Weights of a small GPT-style language model, trained from scratch on English Wikipedia.
Size: 14 layers, width 512, vocabulary 12542.
Architecture: normalized queries and keys, capped logits.
Training: 738M tokens, 5630 steps.
Each number is 128 + 24 x the weight over its row's rms, rounded and kept within 0 to 255. Layers, rows and columns count from 0. The size above them is the row's rms in percent of the matrix's.

# layer 9 attention output (transposed), 512x512, rms 0.0399, rows 449-461, columns 0-127
size [102 100 106 100 103 107  92 103 104  99 101 105 103]
[[117 144 105 147 124 130 126 143 150 135 121 144 121 115 103 115 149 144 139  98 160 154 103 113 118 114 171 107 132 132  81 141 137  94 121 170  93 146 106 126 165 151 133 123 149 132 149 135 178 155 101 126 104 118 123 117 148 120  89 109 213 158 132 119 163 158 152 111 158 140 127 143 130 156 124 172 117 122 103 121 115 123 137 109 135  82 148 175 138 126 145 152 119 136 145 127  83 140 119  99 107 113 161 127  95 110 124  78 127 129 115  85 105 123 167  84 105 112 118 145 159 116 147 160 126 122 111 141]
 [163 146 129 132 150 147 134 170 127 102 148 126 130 162 134 176 157 139 144 102 142 119  97 134 102 131  89 117 176 107 136 113 118 129  81  96 132 136 138 146 158 138 124 117  90 149 133 141 136  87 153 117 111  95 138 161  59 117 120 135 101 155 135 162 114 149 116 176 116 104 121  94 161  84 112 113 109 117 155 131  88 115 131 132 133 137 113 106 159 149 105 129 116 118 143 101 128 128 165 119 157 143 148 150 116 110 118 129 160 148 112 130 116 128  79 173 140 106 109 134  90 161  94 115 139  66 129 100]
 [108 123 102 110 196 103 170 139 109 109 158 121 149 125 139 134 157  97 139 132 135 122 116 108 126 117 155 130 156 123 166 100 164 132 107 144 115  96 142 146 142 111 127 122 121 166  90 139 105 107 145 124 138  94 139 126 104  92 190 114 147 147 123 124 136 151 115 157 134 143 127 108 163  86 121 142 146 120 108 111 122 113 112 120 127 125 149  81 129 176  98 157 143 109 170 129 118 161 119 137 131 146 138 178 147 173 149 101  90  97 136 101  97 113 110 189 130 126 134 110 147 101 123 126 132 156 168 111]
 [100 129 155 107 114 145 142 133 125 153 134 127 130 107 150 167 123 150 139 123 127 131 124 168 140 144 102 111  68 113 140 137 102 127  97 160 121 117 128 154 131 121 111 132 133 123 114  97 103  97 142 159 146 100 145 133  79 155 144 151 129  84 147 142 156 133  92 113 134 108 126 125 122  97 169 125  88 124 124 113 173 122 173 145 137 123 116 102  84 190 117 135 149 136 133 155 137 100 137 129 123 148 155 114 137 153 180 115 143  95 144 114 140 144 173 166 139 131 153 142  83 129 127 100 139 144 161 106]
 [105 165 125 106 127 131 146 125 138 138 161 136 152  67 163 124 140  99 144 121  68 121 140 154 140 100 172  80  63 156 122 145 147 160 145 139 128 196 118 127 113 119 143 118 154 110 146 104 119 133 133 108 129 135 111 111 144 122 123 126 107 164  96 107 133  70 155 169 125 113 121 136 116 145 134 125 115 183 128 153 138 193  81 108 116 114 168  91 134 151 126  80 131 150 102 124 153 167  98 111 184 129 154  82 138 100  82 120  93 117 142 135 115 127 118 125 157 139 116  77 101 132 192 129 122  84 115 128]
 [125 145 127 192  98 125 117  96 142 120 158 159  83 149 116 106 141 116 146 125 115 144 129 115  76 160 126 123 129 122 108 148 106 111 119 143 138 115 132  93 153 148 163 123 117 120 133 167 181 128 124 111 113 159 161 171 151  84  81 127 151 154 138 114 123 185 119 100  79 120  87 128 134 147 104 111  92 179  69 138  79 120  78 149 125 101 146 126 107 123 127 152 114 148  83 128 107 117 109 131 145 130 110 116 156  89 112  80 132 122 157 143 124  90 133 190 175 135 123 131 152 157 129 136  93 126 153 123]
 [163 133 110 137 153 147  81 144 127 157 145 113 116 134 160 180 106 112 115 132 140 129  82  87 109 141  90 113 139 139 118 189 106 149 137 114 117 138  90 129 211  87 144 128 157 119 137 134 101  89 126 110 120 152  98 112 135 108 134 106 121 107 124 134 128 111 137 121 146 149  68  90  95 126 154 136 121 163 143 105 150 148 116  93 128 137  99  98 145  82 133 103 165  91 107 136 132 117 115 113 170 149 148 112 159  70 152 127 173 154 119 154 148  87 153  59 150  79 136 130 155 122 104 116 138  95 134 113]
 [102 146 117 110 139 172 137 114 130 126 131 116 110 118 116 145 173 151 152 135  75 108 110 139 131 116 110  97 118 145 113 163 112 122 125 140 133 124 127 105 119 170 100 108 149 124 163 101 134 100  57 145 119 104 111 127 140 107 130 136  99 121 115 160 190 107  96 123 105 117 131  71  94 117  98 128 161 108 139 120 155 108  86 158 175 115 166 113 135 164 123 114 136 118 121 119 104 152  95 145 120  72 107 132 105 155 159 114 120 112 128 107 167 104 116 102 112  76  94 124 184 123 103 136 109 165 104 181]
 [ 96  75  87  96 125 152 154 155 130 157 135  93 142 150 118 124 166 124 138 121 166 100  97 146 144 121 120 135 107 112 150 114 114 119 109  98 123 121 159 128 131 148 103 132 107 113 125 114 137 128 140 167 128 116 150 135 123 154 171 141 120 138 141 146 131 112  81  79 124 132 121 116 175 132 126 156 119 152  82 143 156  99 156 144 101 124 119  88  90 163 148 139 120 103 165 138 156 110 171 104 159 114 127 106 137 137 138 181 138 116 117 120 135 106 107 125 163 127 179 105  89 113 138 127 147 124 119  85]
 [131 102 129 111 174 114 140 149  94 132 102 115 191 101 118 134 138 142 143 112 153 115  94 123 141 167  75 168  97 108 154 130  95  93 116 145 125 118 104 111 122 148  71 135 153 106  99 126  78 172 155  96 126 149 113 101 118 147 109 148 146 137 116 136 146 109 153 136 123 100 120 110 124 124 159 133  80 164 118 160 122 135 160 121  88 134 145 108 162 136 117 138 159 141 113 127 159 115 111  74 119 121 175 105 149 118 157 170 142 102 126 162 143 161 165 129  99 163 176  77  86 119 139 151 113 142 148 127]
 [134  91 159 131 103 130 138  63 161 139 112 141 121 115 111 149 125 139  98 140  91 124 134 137  95 105 112 140  72 112 127 124 150 186 111 158 127 147 104  67 159  96 115  96 150 108  98 130 129 126 126 144 116 126 104 147  84  89  88 113 122 126 144 138 148 119 103 103 126  90  94 115 150 151 175 134  48 168 140 111 157 180 136 156  64  79 107 128 124 130  78 111 143 132 129  75 152 132 137 104 187 116 118 108 157 118 177  68 141 109 128 109 130 150 154 157 141  84 117 139 164 160 113 123 143 148 151 152]
 [140 114 118 145 149 116 141 174 147 138 155 100  93 147 177 113 160 173 125 151 153 115 120 131  99 126 110 122 114 107 145 117 138 135 119 179 137 116  94 124 109 121 115 128  95 122 104 124  95 122 133  91 112 188 121 142  84 135 131 126 125 177 127 131  98 146  97 134 100 146  88  98 152 127 118 115 144 160 144 111 106 134 120 139 107 158 100 143 113 126 149  74 146 138 134 117 130 123 141 119 172 119 125 127 139 136 149 145 107 122 143 137 111 159 117 171 202 113 137 115 182 175 126 111 137 108 161 148]
 [108 155 122  77 111 129 125  80 138 113 127 133 129 124 133  99 179 144 113 134  98 123 113 145 109 115 146 109 103 137 110 145 180 121 172 140 140 139 117 122 113 181 101 101 118 137 148  90 138 106 128 144 118 142 125 141  83 151 136 115  99 134 112 154 150 117 112 144 148 121 145 118 145 102 149 123 110  90 171 141 129 181  93  90 141  96 134 138 131 159 146 134 130 144  95 132 132 139  75 103  98  98 125 145 113 130 117 106 138  56 133  66 106 143  95 135 124 148  96 115 136 137  84 146 139 144 138  69]]
# layer 9 attention value, 512x512, rms 0.0426, rows 450-461, columns 0-127
size [100 105  98 104 107  97 102 104  98  98 105 100]
[[132  96  90 136 116 112 153 135 144 163 107 118 140  96  93 129 140 128 143 137 151 137 113  97 153 145 139 157  87 158  91 149 142 139 112 132 144 165 112 154  91 143 125 138 101 112  94 124 124 143 149 131 159 171 124 128 128 126 143 186 103 108 160 144 123 139 133 129 110 113 131 122 120 163  95 157  87 163  91 137 132 129 151  88 151 142  89 154 134 138 140 138 157 136  94 144 150 168 149 168 111 152 132 133 131 114 146 114 155 130 158 155 110 133 102  98 110 139 152 113 125 108 116  71 182 136 172 101]
 [158 117 175 118 113 108 146 109 150 149 159 123  63 134 163 122 130 142 159 116 113 122 127 141 135 142 165 108 137 139 125 121 111 176 142 133 140 159 112 125 127 157 121 141 140 144 155 138 118 144 115 138  64 142 108 120 133  85 138 185 153 124 124 207 163 133 139 103 137 106 110 110 126 113 120 138 156 138 141  92 109 120 145 124 156 172 116 133  96 121 168 107 165 133 122 172 150 134 189 162 142 152 128 121 109 129 117  93 135 103 152  92 133  99 164 109 141 122 171 132 133 136 121  85 150 114 142 179]
 [137 102 124 153 116 148 187 113 132 187 117 119  60 160  90 154 115 154 168 141 120 152 122 161 142 131 149 122 122 150 119 171 161 129 140 156 120 134  97  92 146 162 154 163 134 156 151 146 159 113  89 120 103 105 130 135 157 122 137 123 122 144 147  95 140 113 101 163 141  78 117  41 125  97 143 111 137 110 114 107  85 150 140 151 166 140 125 132 118 112 148 141 116  98 119 138 128 148 149 134 146 134  99 131 128 119 114 125 150  88 151  87 117 103 137 152 135 110 144  95  91 142 155 103 147 152 130 140]
 [107 123 173 121 132 110 130 102 100 132 131 127 160 119 154 123 152 101 113 157 149 137 140 142 139 159 145 122 116 135 174 112  90 125 124 126 131 143 101 144  77 138 115 102 132 174 139 121 106  99 147 110 106 124 166 131 126 114 138 130 169 122 166 152 151 121 132 106 141 156 137 111 158 168 117 156 125  96  99 109 119 144 118  96 160 124 127 118 123 130 129 115  89 151 122 126 131 111 100 120 121 140 124 134 135 108 182 134 102 106 140 128 187 141 137  77 145 153 146 133 105 112 104 129 128 150  94  96]
 [122 154  73 121 133 160 117 139 140 109 124  90 148 109 109 112 181 121 158 147 137  88 140 141 114 185  96 151 149 128 139 130 119 118 105 123 109 132 135 125 150 109 121 132 114 163 175 125 155 131 146 111 142 127 110 111 139 161 133 119 143 109  85  95 157  93 123 121 177 116 111 136 163 124 120 145 137  89 176 123  96  83 135  88 168 128 110  89 132 108 154 143 159 145  63 151 122 167 143 154 137 104 115 116 100 168 138 124 125 141 110 141 125 174 123 103  98 110 177 153  97 124 115 137 124 142 142 151]
 [ 63 120 112 114 121 149 153 115  75 147 171 189 110 146  94 117 131 157 120 133 163 133 132 156 144 104 145 116 100 111  79 125 177 150 120 142 140 106 128 144 114 118 161 138 110 150 101 115 122 130 176 117 145 139 149 134 139 135 127 112  92 122 171 103 134 196 168 164  99 136 167 151 121 138 121 145 116 112 131 123 110 143 111 147 125 139 131 146 147 133 155 132 127 134 135  98 123 148  81 162 102 128 100 157 133 108 128  95 105 160 147 123 148 114  77  88 123 101 167 111 140 123 151 114 134 158  86 104]
 [137 134 166 118 149 102 110 119 149 171 149 204 129 119 161 129 163 120 116 105  98 152 134 138  95 157 100 187 138  76 132 136 132  90 155 111 152 106 116 119 138 106 169 151  99 135 113  91 140 171 160 136 137 131 167 114 106 126 134 120 139 117  91 169 104 128 159 161 160 167  79 123 128 125 151 179 159 124 104 117  99 168 135 135 138 127 136 165 102 154 140 148 163 107 122 140 111 116 144 112 122 141 160 131 114 167 104 168  98  80 115 144 141 137 113  96 151 150 180 123 155 144 141 126 167 115  88 109]
 [151 128  89 134  68 101  92 105 171 172 109 104 128 139  87 193  66 172 114 125 108 154 144 125 143 114 134  91  93 129 104 144 168 119 117 127  93 145 111 115 155 155 143 129 147 150 163 145 134 113 117 138 143 130 141 166 142 143 136 111 142 142 121 138 161  98 119 174 131 119  64  66 109 109 111 104 136 108 120 127 111 171 124 107 147 100 120 156 147 121 169 116 129 109 111  88 105 120 115 108 152 136 111 128 116 105  87 116 156 117 120  65  99 133 152 142 144 137 115 133  99 122 131 115 120 101 138 130]
 [126 144 146 134  74 141  82 114 118 146 145 110 120 166 176 168  89 129  68 140  97 152 157 158 130 133 180 145 122 167 159  79 175  82 143 146 146 150 159 105 138 111 148 109 144 141 158 128  82 102 110 147 171 161 139 134 131 141 145 119 123 123 129 102  94 124 106 151 105 117 116  96 101  83 140  90 159 112 134 137 164 135 146 152 120 119 115 145 114 157 113 130 106 121 134 154 133 137 148 103 114  90 130 125 125 102 132  92 134 149  94  91 150 139 127 156 147 116 135 160 125 143 137 127 115 102 145 163]
 [154 132  88 143 129  93 114 114 114 125 124 124 154 102 141  85 160 161 125 118 139 112 165 159 152  73 103 130 120 136 156 153 176  88 166 127 169 187  89 118  84 154 130 151  96 125 123 135 180 129 137 132  94 162 155 113 136 142 148 100  95 116 131  60 160 157 148 165 134 101 147 120 186 142 106 132 116 117 125 158 130 158 141 109 173 150 146 121 100  88 125 161  94 100  91 150 125 123 146 145 155 155 148  97 151 161 103  88 132 139 178 131 146 179 118 142  97 147 170 123 102 142 138 124 123 100 164 108]
 [139 100  71 126 140 124 139  82 102 132 139 101 146 112 146  98 123  91 157  96 157 127 117 165 129  57 121  78 128 154 124 172 114 142  98 129 144 121 129 141 137 136 108  91 150 160 129 140 184 143 127 157 115  99 133 118 127  99 121  99  77 108 107 102 119 127 147 126 111 106 174 128 139 133 141 121  97 102 101 102 140 143 165 150 147 133 135 153  83 153 144 175 164 114 119 132 151 111 166 141 139 149 169  93 131 154 135  93  85  92 107 126 162  84 166 132 118 124 173 135  83 129 134 103 140 107 119 110]
 [156 162 153 116 108 133 140  90 122 127  97  89 111 124 107 139  76 146  98 121 143  88 137 178 138 114 114 170 101 135 124 144  61 138 133 109 124 145 119 101 129  89 146 158 128 123 129 136 123 114 128 147 118 122 135  87 143 122 148 137 166 133 121 168 107 103 116 103 127 125 120 123 139 158  85 150 169 140  97 148 116 135 126  86 166  99 135 115 138  58 120 122 133 151  94 197 140 101 126 124 183 167 112 148 135 128 114 130 130 102 133 116 140 166 138 140 133 164 130 121 114 120 157 119 127 103  83 109]]